Weights of a small GPT-style language model, trained from scratch on English Wikipedia: a smear gate.
Each number is 128 + 24 x the weight over its row's rms, rounded and kept within 0 to 255. Layers, rows and columns count from 0. Numbers have three digits each. The size before them is the row's rms in percent of the matrix's.

# layer 7 attention query, 128x128, rms 0.0811, rows 0-31, columns 0-127
116:124140172165137140154126110112114088078109159116123090132154123143145094038094153104128116128133161138114162117084155135107127152103128143103100145120134171099148135127106141092114175160160124151107107120114085119132146167130171121122132141136138121097125119134114136115098127125134125129130141103166136144134095090142132163144101142118172132154145137151099089171169099131108139106148
098:105109189159110119145147109147140102115081150110130087152148146153179132077095140111134154118114183150111176123061127131104121150093116123110082101099144151144117164127114122116152136122159110129105160084128115132138139144133138143133147167143123109093147126133118117152090146134147104107121148117162117126099101123149126153144114134118141130132142127137078136158171118135114158067105
080:151123112092120090124111119150132105140126099098139173136140138117159132195133096129118138160134127106126128118152142112046137117129140089130146111154152158172124110127067136158157152118160141139155135137119118127112076093134106115087149112122149101100142103169138135129108123133142151116100154104087115148141133096119117118110130110157119144151155146102177119082163171107134110151150
079:112084096151104118107136138098147155158119103116136145114148153087134123149147109140120153136115147099125160123119126149124134146160143108135157140123134108085114138143102134139161108134120142174107127165127120171121141053081149109144175075123112147116181068152156132153092122112107112150129107144128107169094155114104106093099110166149158113140115129078140119125152120134113147146149
138:096107144134101136158151156177129102128132094122086120163159145153114144154141144149165154167127117100109171101112140135098108149136150143149095087112103139144148102158098155131160142103134113111095157138150118117121146112137102108137147173152127102126116090124105100158088102173123149112149105138137142174119104152122089081133120080118115080145123147097123146156152137135153122092102
103:156123168108106119103163125108107114121138144092133094123128132118126107127130089142149135138139119119114141118128153106106116119133153136144146129137109141116138093138065157154132091129139165128101129122141146140104130127092186113136115099118147109143162116147091075169102167129128121132139172135116116118149116088149156182082121135109180089158095150117124160115109185117111191119165
096:103113130143131169129096130106178149154101128152133113163118173140140160127127121121109081100129124114143099117157118134164113140100078138146052114119145134121118146147167118118138112126142110178137127167152093126107109125168105124140157125104125159093120125141146189129124098082103135116131062116142157140138156140157108139146112155130118130118099134140068112139151080130140119127120
106:137156168086127097120154079132142118164078121103137153139149146124133136138146066119124147152096144111147123139138104125132126132116129125111085113117109148138122174139140135147104121109156128138154111093112166127127131147143100126111130116134162169083121129062156155107173124117142165128132063161134128089111116127163128155144148125152099186106151137127104122102095120097121104151087
135:143137126113145098076108142103110111139154137128142103094101091088093099117116108116105122132146123117137104159147094156157128088127130086131169180151108109156098133121129140125073155167134161133168108155140159161143146136151132134102108114105100122141134148152151155137148161119115161157153154128099118120155170119119154132119149131101135161119125114130115142098076116139082162191138
120:137131151109163151123104136098140149103171169125144097107122120107112116069120116117086084119144131149162102169139133122159137115078084133112164157151124133131116120105157102100066144162126130153143078105117147127137144126154127144129092133117138146137128152140142185102166141094117148149126095097152137114175152118148149150108095156151125129129166123154108104135126089144114123169148
102:096114152139103102134179117134127122147104085099123171187134162153151143126144137145150144142086147092110173084123141127114128144160121130138113083094145120131120119149067155135177128112142128123145172140149096098151143109123123102125139121143093126086142081140141115139072112146136117121136123106126121153090122143082088107111117113132129097102136164079132152121166130139125119102121
090:107095151148099108136133141147120103167121094102112152170143136125142138181145109151167153134086112107119153106116143128127112152153151145113110093112145143123150117152082138144167140114125136134116169155151080127111146103124143098127132135137104137120124063148151112120075118159174104113145118169091100158102116126088105096119149122110108084109127147080117136170142130147121112089095
071:126122172100131153171126174133114120100171165145101092160096141140093166124138118129119052106137096133138112143151133089165102162091130175111094110094134125139111080144156129124115106126124111124123129142147148101115152137135117126173129184126139109144120150122116144100102124129145150121134101133077150115149144162164109123122112111096122064099115143157158115158129127144138119132133
094:093124118114160167144147129119154136135109122153141137137123112152119106111136144099132067148164145138132107144160117140117113105135129140089107156117121130091109153141104148130135135118092148132111115145128147115150109129189122122110163116137106145160144142075107165120122086128091164133116129097138159114146111087136059130124089160109175120112060133159161152133113132167169164125146
093:119081085160125113094189149111102153109146122114118138118146122127126104157118138168173144158144117150101155112117135119114134145137145126153157134175140079085091126132099129170144105147106144147081107125088145149121128101106171122110107123119089147136113130110125118173126147136161103127129192162167121136112135128093089133134164130120154093130098119097134130138126164140169140110151
079:112151192119123137136081100146172166149103119130134107122107153136138161167137106118082156081109143119140115139122159123108151099098156139155121113105102131143103132126110142133136134073153097113166116081156164141140116113135102143089098097151132114103113098137117133107155155126137155130131073099102120102175153129122142152129109116095159154101134129161156115130116095155116148175105
097:152133169152108082139131131143073120117169121067114135120115132098102117105126093161126180118119143119122142131135120120150141154140143139118152130106122094174136138118141121128132146151112154091148149112118118131080178098066142144117117134131141116135150099092101083114129146160190077126127090180116099156107150143155156126112140114157134148129150130098127142129127136149106154120090
104:165113127102132134149123151157147104076138132138134125111103111135104115124109149116119106138172132141133121138092111106096125111148134142171149143131128131162145111118083139126140156120090092118146120087108161119174138198131087128151106183128116110137150178126116142112148112170100145123140141100096129065098088129127112088096114107115092113140118135141169141117125146148171097124163
100:100095190131113140141153094176143126130113133129137089127116166114136127153127135119101140094095136112123112141114105112136155102107135132158070125112122144159118117131096120128153126100158135118159111079149157095078108129118087136129119134116161123096153088132091166144128131113095122162113063106139114123171161179155135120100122100129128145137166148144148164136146104141122088158112
089:133147196092131116139118135184141131117138144130139104151122117162123128118095119101132138115131140121128136111144120101096137100094134143157111111125093144211101138118084123143151144086184137088149146054142156114107098135130089142112118139146152114108126117169121146140160153140097171124128122094085116097144114120129150116156089095108118112143139145156145120160144128128144140120157
090:148149188127119145156077121126150099106141131138108104124108122088078109118129079130137131135133135112129095160139124146138101142148109157113122138116109144146170108141115109112117141147102170096137130113146135145104200134098138124138111166121155067202142151168125081105139120168129152142143106145106164122158143116163167146106134105126152130158127127139136129147113143116083136112115
087:125126113124150149137098190091170137126118102140128127161128137139145155117127150135110085121134095145136112120126136149177123166130084131117139136153123115106136126135165112119106117121113098169148104181143119120172125127155153105162147145107100142153118172139146147134107063108072141118153097087121170121116105136119077104123104163149087090108121122124107129162138142124174102118158
097:143126134104125148108135162064144109114100140147142106124132110094148110168131098136149115154108101116071114124124088159131097090145137133154109133160095159082128089135101134155096111129118151168104088134124157123101127150157142104134099145109144128173117153135124150168147128108113117174127159124128174114180135102118142111064166143114147146170138113132155123137107146098132130133150
093:113146152128148110135147089121103098148120127113109154166107147068136138111166130149122108137095148141140084138143103105169134157104081154074098144082090108092130176143131117147145099140130154103133127157146097126134139143143151121131158115112139129173140089092155167148145084125137173123135080147158130162154138153149085149114125134133155093129134121110142126151139089120118099130135
093:136116148142129135133120146126109126134143122123124130117137131079101115106140092146132095132107115133134132142143060164138116128158160117129118157125155108127159123135123103128146106186083155127118117176119129139116192119120153127187139146122096083150181135092117094097098103124125072152133095118158148146157147152185120103093118151151116116160119118098104145129104172117123118101113
090:139151168086118148097081164096160130165096120124130116159110166127151156169133111147125120128104092122106101112149172146146121106130115151128060121150076111069135120128132099159119097099153137144100113123154123138121135137138166128088100123112107144117102117118144123158149140108161147157172076110114137132159141149142158150129150130086140114098144135153123091128103113113106101153140
085:078086094188122119117137104092138130151137100150120140150136151171152117108154131142128140137139163142138140124162149094129124168116085122097133107148169125122101113153170133090135165141144125143126141120128103103102111041111123115098151123114138176153122120143164141134103117116086158113115124130172121137113133100133100155184123148140133112143119133102080135149163134124136139092104
095:148142110158125163166024172107137134123128122135122137120104127134135167132115131126105129103155104154161146116119120143126134096131142095135197107153130121128126116128148132124108107141100079119121121144122134153182115106119159109133108113149092129131087157139177075074125138127162143114151193120125146137093115134127138107163122124123086120115135118133140115139117122133151172138110
098:135103162128131129159117179136145125110146132164120130145093150141130143108096129151101107121168122120120132113097162109116128144102061126183101111127138145158115118125151114115126140100123087128135175090153125109131136164148093128147117169123123138114117152189103169105117090116090146099167085157097148101120129128145133122164103144119095082109124134126116137155176140161142122118171
099:147125101148146109152139111168135120119134134158125137143132075117079133116122122094161054129138131101179093150131126159149105130128137130112113150090118118174157161123145119105109126125122127140133134219113096145172115146144116147174149134145087088132120157110135130119103097127138135092129143096132129161126129110151099128097090113139123174142068119169110125129124111131130139128123
087:103141153116154122156097114128176100097110117154124132132128136156125116127124149113135123136177138127151081145120098146123131098127082150137082121106103136134125112105127118119114189099126133103126115100128138126126103123174101157138111165129116144130095130144149179148172153147083185174125088077125134085147165149108115102152137110096129115148178096156134096137102102135115116143121
101:086104140154124109110109109089126114136124133080124136130165145111166151096131110162139173124096140145118149120145051135131147125109097070127123095121175151135109137139145125123093116164158157128107138127109135120081138103132152125141124131141152185100140097103159114118142113103113132144099142166171135149129157120162131131137189137152137134150152117099090132156124154102120124120079
# layer 7 attention key, 128x128, rms 0.0839, rows 0-31, columns 0-127
113:104187127102063174131106115150133128132132113158087120147154136055098147128125134161130096152117082127098165113132114139136099137149128148156081110117149131174167129172141138188147123112127153117122122139148131099120161119095099111141155123151188127112134127141117134146112138147126105110129079105156160141132119154138090110138132089147130101158116129111139147129131101099134108119123
089:102140144165082176147144145149156120153111114152071123131143152099097129122111165155159126150111107114106150121143127135150089155141139130129110102097094128172158095152123126134142139127121133104103154160157124093105113126103107088163150139145131084139108102146134089164112102174105127133135120114121150145127104141111114111141131074156093150141115139112160127124110184076144098085144
105:111189128113053131144108135160159132126104102154088116138155148098099112107135144118139128156136123115127145107127134118136103103167163177141125110128139145135168103156090172183152116131146130076112120141182115097144133131116102109138147126138142122120143121127121122123113119148182115132109117096156148160112124159112123083103131109095114089159101143121103176143119169134162143124110
153:092151119152070153148116122144154132152111102176077129125148169093108120129142135163126111160109107124111146121142114141124078126143154134118094121118145147167159130155133135152138135088123151077074147141153110083133146143121089073130138137153157107131111128135114121110113132168126120108142117162153168136113113152136107105135154070124104117165115149105127157153135158088134090105150
061:130151143171075188129142137135167140138132129195104136118145142076103108096083152121127112136115107127137143142148095126152091153134139132122109135112100106167153146165156109121118173147130138124074124142188148104092153118112105109170163097127123109122156136152127148157159126135101128129126109088148151132129107142146100114145118141123097142137078119114167145107096137120155107121150
096:100099135145117124070125124139190149112104128135144133132148122129092084098101135143071122100161131196152127126155118126162161092143151122089143178119139172133153125094134113138133117121149100110126113128127093103117092120118115137100135108095100148159151143143114122114130164154113149162116147140097100131122128100095157123155114120084127139123119122134131161100148163102125183176118
090:148168136144144122144124098136109091150150114108126156123129072131144136130140153086167124153101137095123127118107165130137123149134127082133055118127097138098097162110101114150094168092118161139154136117117169146096144147172131137108120160102129168088126139133143141098138117129179118126133116147155116101133086148138139131120140143137098131086178103129116135163139116135121077108078
099:160164116082156103139116143152153136158125125121125151112088144128137116064133160067136139125121175127099105138153144100107156145153090127130138124099122128152111124119119140151137105110137133108179094158121167157133135169116109136135161140076118117102147135082152116122115115100161134156111121085108090107117140131115127129097141146175102069114107129112110145141136157118176116123093
114:125105136147119143139123136158148123134099124076107132149131162185135135143143137146170138102125134128077139109132171133121119138144143123106109075109097135115137075147115124126140132129122114113111142148144105095137106141151113110137139166149112112117108097140151079165123049156183141110111117159079125117123089127107162144153146105143123140134153169119148099129141175103143137066127
128:148074133124190095141129144107119111137132155078167113120092104172147151126130117102128155100137171137123110150124126128143160153105084120120130142131100117048099143094126120065082145122133135155141127144093129149129122126149151155118116151131085151158083146099123113136153134101135112131126163148136112125146132108127134163128096169158147153098160116120150093122144109153105126112122
106:107157131136058171137136142146160138150121124183054136115148135081095126129132168142141111153111101117111154124135128130147075158153132133137104126106128141170144119156141137139133137124124139081090139153172128090105143119104100085161153119148163114130125123148130107132125119170125120126135116098154152133123107165119108112131133091143106129156094129104149145128120183094139076113141
075:118144147145061176138138151140153132158114121182084136133152133076097111120117174124133124150114087116130156136128111127153087154148136129132104118086132162188129133153148148129147154115122117093100144140169135085106143116101079089164157109131157099127124122168129115136119129144103114114153112105150145128133101157144091122138126109148100127167106139109133137134113169101141077116134
257:158097135128180093124138124101112124127152163100193121112105079160140117129112123099105146092145161148155110161109133108136176122116107092112144143153122102109079153062137116097103143147122115162148122104103143162122103116151151167111113122098111163127132139113140141127154135082131131134116161137130088113148147121135155148138110189118134139101154114140124107117127103169107146161107
090:094130155130159170142171106087142155136103113097152128128122108115135124160152104105143115117083123131143107141125133108156153123158133060098082185114110122126104141121168144198138135128110127141126111117119155131161128136160148102103133144112096137124122126087094169117152145114092110116132121148130179111145066146153154119156132176159111153127135096112111129125111141108114101114120
085:110065126136129108088135129135143151095093170131152109101148148138110109135127097168128123130142089166145113104163101137167153124112168168151115108155155136160139163124141103135131156151123167129079114114102121121162088131121107123101147127147106096191129116177086145137115132131104115099144129135149152120150137113130150133148115125129119161111104133060150076106124141098127137152137
076:092163108137125182129127147147123152159105142090125127087071128129133159104151128079099126131110159105088164150147169128126135161127140132140088156149119130088167099156083150091151123108147133107130098160098106154129143140135120136114137130150135137082100119081187115126160086132130124158118152130161076111138149127089124124091153119132127105106151134147128145152143132126116108117110
092:120090129137101086143150118157145140092129138124140121143131154108120118120092114149099132103145149175096160140141113101110116133121124174151160097082149131182123138153123127086148130169140100167137115127132104130093102094110084130124135108122155105134136134151119150142085122098076110137115148097118102142169194125110116102145106110135107123190135154124132116179123172132131131135158
103:129098150160151142167110149071104141111141153127140103131102132116124106137117136131142122107135127114136110140108158156104131142128102105101147117117135073108121092141118143121143087117112134118094131122146118138155119098121181138144136094127103110150160108083122140143177113159112146133129150105125202120064145167129119126166099146088152137171098145148127108131126130149171190103156
093:116139117140118146140121184131130118150103143112103132102142139117132117104138122070144146099125160133078147158120152150114140139116140127132109110093122100075136110120090073108100155127168176137138134151126151147114147111149146172132184117145142152137151106113174154141145087113153125160062148135142097133118130137114131110132158121126167092148176113146087151169121142165122107120120
081:127168126141138135141134140106125124138137198113129139122146101146129107101105097087127112130133107131115099121107162154140171144105123134144142137111118133076115110161051132087107100155118144110111102150157112156166136099117183164152162118136116167079117121125157089181123081129136140160095124117131128130175157149113118105096140127121136123103137104167119092142146131112139152129125
086:138118149170131133135131110145158113086142113138144154165110140129139079119092142124092132079168139128169108120116130109101121109122144093105131120107124110151138094099121123117144108111144077151130125111173128128088113108118145142134119082072139148112188124117151159143102125139103164130147131118097118130141174140137177110169134130085106107175121144186132144124144128164094151153135
081:185119150133158119138135124096108084134165132132110116135130097129145161171129131143121121156078103073130117138134128155126111151121109067129103118165105135178118135102175140153114142109079140150108170104101168111135147126138159103124110159112109138144104148136108119103155133144149168106155087128150162095095077137132136155120108133139125192099133114154141121117141106121128106121124
096:141113084152161160103112131136137133119096098145130158133105140138130089100135141127123140097123115128153117118149117149151154089127154131083135131159167172111149116051141108146137122105126102102107139109086148104114115177112156141138146133107132122138138147128114116113127147144152154172178088131103149133103091089155210127129137108073155091136113128145127140099118105118139121143148
088:154113163134108123120142165140112121128134129162095134139105139104145135153139123087104146107118125147134096136099116091118138142128093056157118135127119153153107180132159146179120152134150140127180105151149168138145132156097116110127123159092132128114155158125092166120082109091121147126072129159148111120143122132112105109099122135169134111122151099135125155145124129168082075155090
087:137132141159109113144139095117127111138126106169111136146124135098143098142110143143103135116117135134120106127131072143119106084138131117077133096088150127156142113121188105139137133108126090135132165108114127108102125092151115127127126091121132130160189133121104133102114161132113171090126101102094189105099153149145138091182097151114142127190141151126118160125123151156134080158134
087:177146093158134145088094137178132137124148168146124137112121132143123122102113142095098136139145126105134106125139164117159157093118149134112100148182126149105165137099137115146116134083128126119155096138099141139129130189122135144116113114122101084102112163127104110129102131140159178140143050146123082083121120140142174140094101099115118116089143132165113141151142109119118128152130
084:122123178096118103104152144122166100111142111123129134133163133117126134139121139135146128132134116119100139079129096111155132162114141112147070131132092121114109121132127132144117168153132180161099125112144143118123132083158098096106116176100109177113123132159143174097146126103177074127116164137173089133163115127127132108114168150161113172103114110092164115129165122115102106108127
091:159150117131136146140100101108105102093162136141128119119104102115130164129140149178125116169113116116137138133123119130104090132119135151113129105199161138145179108148163158104137114092091080094104133104104082106125141132151126109103093164157140115131103100104126081140153142136142147082210136125156162122104122127140101141113117105121134140115142162124151113097157107121109137148133
086:183126158169182115168140133111117111109173166117153086144125092115134137133127145115133134130129128086146134122095176147142125161120088128166091120112088090099122158126092134102097120122120140117076146127129114127139135109147166154143110141131087157097115130153134122168182090132150105140148121117140132111110132145134114159125129130093127173125118104133146101119150097129141147056121
094:120169146134091136183126108103110104155147092123152119134141084137124143163135119150146115136095136093183112151103121115107106104144102085159153129109149098151079146147148149150120137119095083128186160135136143162122151112149119175147121118093123175136148113094117138087119140141088107104158127147101149132106133131119118113163088147115097147114118125132105119149141130159106105157088
081:126140135162146135140143146116125130141133130129109174145133158136141124132113075100165114127136147061092111119117157129106128163115127102139135128147096093081125122156089108143161098149115150126134115104128146175170159159111175149121135111145118149061136118080140166158139079124122142113112087108123152105163154112127165119101152129140121119124123124195098125153126100148133119099139
094:167126131101148095110127129153151100128134112142098164116134147092165116118138133133168148117113129153056131108147103112083137105121109161133151099106149162139159142122118109142118116135130119131122134134093088136106137117126120077125140151123159134121151117139121112146078131056178120137105132094122090132178117086113145131106174147170145114116110133070149158130146144100135097123098
# layer 7 attention value, 128x128, rms 0.092, rows 0-22, columns 0-127
107:146115125112091157146135139112140124075126111120137123143128143137133120135072148159119115139144150116148122124130121070147130106128128118133179129153107146155135124127182135136166118066113077108136138119153094104076111137115168139155083106114089118137084113189130120133130157129142140098130135121150103142156143149141130144129163119137115053107117135165130168163160118135109109126097
096:129120143111122110111152139116111136194131134119121120132165115130098132130136146192140144164131124144155128131138132132137138114116121105123163106145131090141106125116128148137111110086145105140155161165102143145182104135117159125115117133132104159160095142104141102106197164137159174105151137147135163115089063119124102173175096125148107121097111128108108139089141118099163094112108
121:147141139136127128135104154204113099150103131121135101123098129143115075127095167128117175118129117091158151109173121112124136093144129126150145135155142138135121124124157140123148184058120098123165149142093154113109102155096128133162111093127113147122116134119117119142103147124115117148158160128143122110161139116128123127130094112111129131089072145133086160136153058169153118139130
116:138113127174135140138200129135165128104139102105141152142112137126135139158113126135128160124169137150120111122097109064121121134125118073122153134136134123143129147134114133145152078095105112151127125134125147115149117087160158128115108117134088104153114069132134127147194118127085133124135120098126108117074128174129127108121190108093083125106122173154167143146155136118124130132153
094:121101082149138146152121122144152140098159114157132129103078131114155137139122149072099166110097123127138138151130123125155118163129151129149090178131104141101153120130135103116142109121115134125098112111158121104074129080102142137128146116142135111118165115147109139175108127104067114158134118092128103151154175168136170110092174120076103120125121138150181148140105129113103129142142
111:126119077133106122131135159110126131182127119117137130123130117169163150163126140112165103146112118110123111116157122147132126098127128130122204113182141148120107092129136148108110109134142114090104139102136129146087123151154104106144127144148089154163109116109142133137096137115140127181127159183072130141140124078094091131137165133131112155075110098133147129123103117076136153139094
104:096090098130115151114116114118178171115168117132132138127146130102135160139123109118142130125142124157115129146089118141147126153127124108100085129124093080128133131131139109145123102126115150127116117115168129140089127060152139124106133121151190140130113054147131118160182139120087138122095104115108130153094113158145163135152178132103119091127184133163143119113133140097128143116173
112:137155113120143127139116085138102142119169127182114145145132145085140109096120139088100141116091133114124158155121126137127111179129131125162079162092099156112126132140128103138131110133129192136147091125136139126138124142091153131127122132126145078085163179157131117155089133122083152135165089101150123121168153142096140105069098126104109140163116117162140134162112141126124146132155
096:165185134115149123101186124142115133142144132149120115143160139110126111092143114083143104115093132148093127149105130157116110117131111092122113148073147142101124127135089155146086116155157176141092102163116141136151106145140149110114116123133140044119141172114138095136081148140115132137142142145138142099153140076109120137094139122152140172115127122118164091128115141117105138142170
105:109086094150117152154122150149135114155141105111133139123141120164153123187126137122149173135175119116137134143132124094109124077131138091113157160178138134139130120130161129097130125081112124086130135118137115116075124110147122118122100147120157143144114090119119108139153110125116103127145154133073100121107123117190124129131186124075103152077097145137131160138107076143140161144131
104:122152103126127125125120123179110150125161130149138122102083146108140090140117157080114122112085127125121138125161124135136128139140151138156095157100122165103130091134131151125156139112116175139089117105117146150115117148102141143151106102162096103142153154107136134147093175109094103137111136115140122135209180157102113121129120127141098073142136088143128135123125136122059126162085
111:123138120107145158146067131128133134104114127174122106115088147115128075141121180113091139131133128108168150111154121089145135139126134119151091148119117160150137138133170127113175171132121117124131092092122114102126131154107109128135118107143180115106111130129099169120115108125115125134093136080171108128156153175179130095106110122128135112133118115125092176147143097198137117148146
097:108134131087131154127077080129124127132129130182114127124144143104099112095138132121117150158115127128142150142096107136131125135124092110099065145103094100147146157144152096143121154145124156130142090124122085119150152146095115114117103120123208149064123155172132138116152108146149140107114103112148140105119115150196169125116123137124152116152159114128089130126113141151169104123149
105:152142123159127126131150116122188128085112116150148109113061136102169119141106133083095115111136139133116120106123130095136131175140141137149118117115149153144137110126112154128160155134121094159143134091132144114117150094153114135135147062172111107151116097107134150148133102110078161150113147034133133144144152166112130084102121130109115101137135143158151124153153148116118117144142
118:146115144125123139114163150134146072109109108126153149135127140155114140139069118149113119157125141120136134123129107086131123132142116140139150135148167140166134130118134129107159134088114063155149176161131096101130112075136133134146087070141084133139097123152162137129150112139151168080159171074139121132109111127151133134128176139111136100079106158125107138128115140118095083118125
108:115104103123139148163069151091125144136119144133113147122126119136117139150147134139139157115147112150125129115119131103145133153123120132099081116146119110127125138125190105131098153159102153109132103107160106102128154129105115116139138184082214183113121117144115140121141108133169119108095105174151147152074103157187143121144116144120121145142173110106107135124114095123152099106141
094:165155157128123113090140109121142141120099126106130133172141111126111162095129133133151097125112117142114116101102160151131140105115109127103184072120116099108127130135080139166112111146172091135116138179111117145161124158134119142114135113126075103111086172120122117130095154137155139124101133168144146120105107099082107143147089108177148120127161138130111110135159186116174147124151
101:135138092106095129118132105152118117145146098166138110101158111132127115120102159105156086172129131124154145182136120155108096078148131125142128143135151150122149115114137152121124107087132139111103131135135096145080094155102147105136092100145126132158130161130107123134103179141125115128143143121105101120194137081134130185132182126081125132104099124164136161113085137125095131172123
109:134149113127109128099150122135152151130137128146129108118157128118121156077110125114162097138070120140121127184109115179147102121125124126138129124098131117103132118114137131142076076143146113153135144170153110151090107109130136101124151089146132133149132147164153093159116184151119156167129133122094143140141118070106136169142170118113112130127142134151151107102087161051117098123128
129:104131100134135136156071133116099146123148155149122123134118137122146137111131128111118158086087122107115140127133127156144137176127120151149122129116094139112118108145156101113106135144108160102164125096155147133079122135096141137168126145132132146112175137183184118140072118111111126161149120162133138147146165149088134092124062131131138147175140113141126099168105087088123142085100
112:089066085137112134145091148125125156130155157105119106129145087101120169133125143147158144138152108141148115157129165159128126108130135122127136083152102074126114131122168141144113087135123151106133116135151145136079120117108162116085159168103164160149104134129075130168157160123131109154118108181090120157119128130136137151155137117090108125161132145156132120107123119118147187125143
117:099091073139104116152103149118150160153142144148116089105112100100140118137125170113133130135162118112159104152178138143149128115133148125152109118164140119130113103101162149133127128115119131124134125105124169125077112134128154107097180144136192164171120112114082130165168158120076146180116123114108125162161121121118139132160126127086103132157112123156152135103133090109143150157122
108:137132108105143129114174112149112145164168148165111142137156149105100135104141123116130152135094128152118126175106111163157115149130113100128087167096127113090118142128139119145092075130130185153124118158140126144129076121095171105125110132115131089139166177147152095150126186144114125127154106140158130123131141113125122165122143121140089124124133125124142118101069152093082088126143
# layer 7 attention output (transposed), 128x128, rms 0.0925, rows 0-21, columns 0-127
104:144159118128112160141127155139136106142134137129122101128093124116145111093135136135141115107114118112134113135151164144131170134102180126133143134129109100128143089044135164117138116129081161081097114097157110133160137100146167159123104118161145163154045080121157133116156123140123081138151120130130126142105138140147086122121137169139139133130108134141148086156096093136160122103120
098:126108126105154140146114094108144165130115149115093134135166073149139133134105123132162139155149110099137131127121158121120077120142119134133148092163135074123122091158115158098142156131098077121125151129136139147094142137141155086128131125101136169191116097141146110142129176108113180124118089121109147164131126125141143121180104139118120119150125179165145125094131116111127078090109
119:112173113103130156111112111173136140152162143148130151126144129126123130100159144106133156136126095130144170111120135121114184127135166128123145129147157105118128105164174152098159166098094110123133126113117109151151144109129121147109104147111125111151057099114161146119107139105135073074103116116109149128097124156111131088126163059156118140094138134127131107176087135128156119142125
115:149122120132126124121177161131153114132141159150139113107146095108147121144121126126144142124116126132106087153103156149091140150125178106147130120100121091109112116069142171153140085121108167132094101114115102105173161140148177111156120110153161162129107098149111099156142111155133079183143129091103084148144094146129104136118125148070132098100129139145156117117117106134151105145116
094:123137132145100111122179160169156116132123126175166140139094157118117117138135111140081151110110131144091127120139153145106188175145144150087114125107107154132120166095149150164138091121143186113133104118130125089157128099123121159149113122132146114071123163125138110124106110120136067177136173108152107119129116151145088134108093129114109121109121110099107101142103155125127152122146
113:119112113146135117117124081108114119136131098128105146148116129109189123134180130144107097108154121121125125159120148113072135139128105177164101144090103116079158125163082152092181167144142129090140103129119094161066144119146177093103112134120145123139152152130124135167122140140116162115098109132124121113133160139145161112120153088105126133145108143115121085142154152114134153107146
103:128086155159145126133147133130137138180094126143172126120113112112122102148126110154105146126128126130105072185129143163111109127137136146110085116092099113124090128080125154157115076118125168110141129125135128125134137120138147126169139107157182171087132139129106086130117152130107108185141122105135113123176098122148110176147110192086121103143116125107107134099120133125139161123135
107:134165144105116126133128135182130117117125134161149141106107157133096120149091128100113161130132134094137165064140149144152137158186090133090102150140132136166121158086160113145109112108178144134103132122161127057150097105112100137132121114136112059122138143125140110112120116098148125156165190145154120132120110129134107136132102104141125133101111089105129139137126124149091131150147
098:139132192110146123133088122131102102105117137142110121097161130125122086138093139119118150127142131103144145085113125116110101103173095110139132134119132123154125170134126105140124156114160089150144137130141149088110113131121116089115142132111103071148157134148104140142126104113134172134147197124145129103119135102123151147119147086116135099118149112093131153122197134150090149168197
104:127149100120122110130153093127123131185137131148136143132138103095157124128178147132129127102114116166100125160108150131063168146129163147130097140111146079093161095111114155108137139124100123098141084127131127167143165109143139132170077138130203164101120134130123119145120136150140080115101132127102095114130111155173141110130164120104124120096136142116113091116088145120138159109136
102:133119115152142131105132115148146101126144109142167189150095152145139127149124113122108126129128132102125133081126138125151187185136102121120143112123131132144139161121188121133147136129129144107129147109120124070114109104131089119090137117103101072123124112109168159096128096095146107131134167110149141129111129139116063132121124097170117135137143100067100091175161134145121138145165
106:139170088107131146101142136145141133139135118133161130152144155134093143094132137120165135143102127133127166076165122137176184157116169104094116158173148141132126133106156135138115107113131144118131119103124099134150117115124085170110100111133133130110091146100126145075152125115134080103111157131134134113070124141142098117120140144190134136115124059104117148150070127127135126145149
092:155160141082140136141101115141123142151122120126171090124136132133052132104105156116141147148118115126141158097169131136178111121141121102080104149177132140147110100092132102130110111094135098115137158134156138113140115126102108153135122092132128143109136156118108124089142148098131122121137162148145142128113108100161122159164121183168164102142135092128116181094076147125088145143140
105:119114122116128143101169166148136113111140130147177127136139155118125138137141100142119121130141144127143099126133104134137157133097165094142126138095116156131126143108176149142136076149162176129120101102088066107146120102149145120108146117156100108120101154141137147123152109137107082178118137071136097130129130161081112127049094099135133144132099093112119116149112132136151094176129
113:126156133081128176146133157127153127137152139134129083116138127101105136122132140136128121107134115134168104142144124122086132107086216123133152108143143121094138096107138139136143131160073133130133118143130087130163132092151143126124118115107112161163087103136149183128143125181127105156151100084131117151132116135133092101092133152094116100121125157169139083109104138137156110139084
106:121121080111127086124133083111110153153114122117131138141138129117105157105161128128131138128109120155081123189155116119184083123106125140092121149161110143108119107104119136124118132110121159116124149164141179156132144153096108148138102116134182177098162172083115116113117156102100160114122129155128133122118154120158136117142116204149140140160133103130140158109085112106123157115142
096:114120152129126151137090154126107109103113142112105095111117114146135118116108119099148117172113131101149122125138114118144044076140101123176140100135102140140136128148111124132128142111128120125118146121121105155101138182131149098089162142132073126172106083140133112175142122139095195135125131135117161122131138114081169158121119117118143112150142107164135171154189101133142113112126
100:155135165118157162167092105157122132145133094140123100115128125144108107144127180145118116117162126120151146096129154135087177134143125140119115086097123093144144140095125126110124166107117066103165113132154150101101141082112138145123127113101130129133129120123124152116152114113164110113122169125151143107121145118167118151131132069112095120111136157080115064141139178127127182123162
110:137105194133148137159086122159143117107104123136126069100112112138099075128098131146076127107176143104151127137133163135092112101139087158129124101084093112153104165119126127123153136108154094137170141129139138107103141116116150120125158128100099122148122132149120140146109134113113161169130145092156142128154143098140152153138097104078107116168116151119121114117167168127118160131155
126:095138109145100096113113097132129120123132103137137167122063166126138126110134106117071149097118133093135143155141146120170134156154072179116138186117109166109138138133129127107134117118168183133110159140156117134161099129124104138133107136139105070105145171130178126112076136117119129155132157151144129144139141151102122099132118126159134184146094104125112131145101115130107128113133
113:141107113149128111134137119138143133138088128106123146125087076124111133136145131144125131135119130158080104176119177147125131150154093159103100105078098099140104151141094180108109128107119148098128112135155148181115147150120138150180138151147167157116114121097118080160108139119117135110133125139115138114172140125169156140164089115099100150125115159110128113131098125121140182071133
111:130084111144134125122145103154150150148111125120134170153126122135118129156144124184125130133172119146107125135120166139118188158134115145100106111059110095154088147148131180109134127125151128107134093117137133143101144093125130149155144161138173128105101159118102110129129162088127104105103100092124117115140157141151139114145097071123091167132103154080128099147095148108151150111143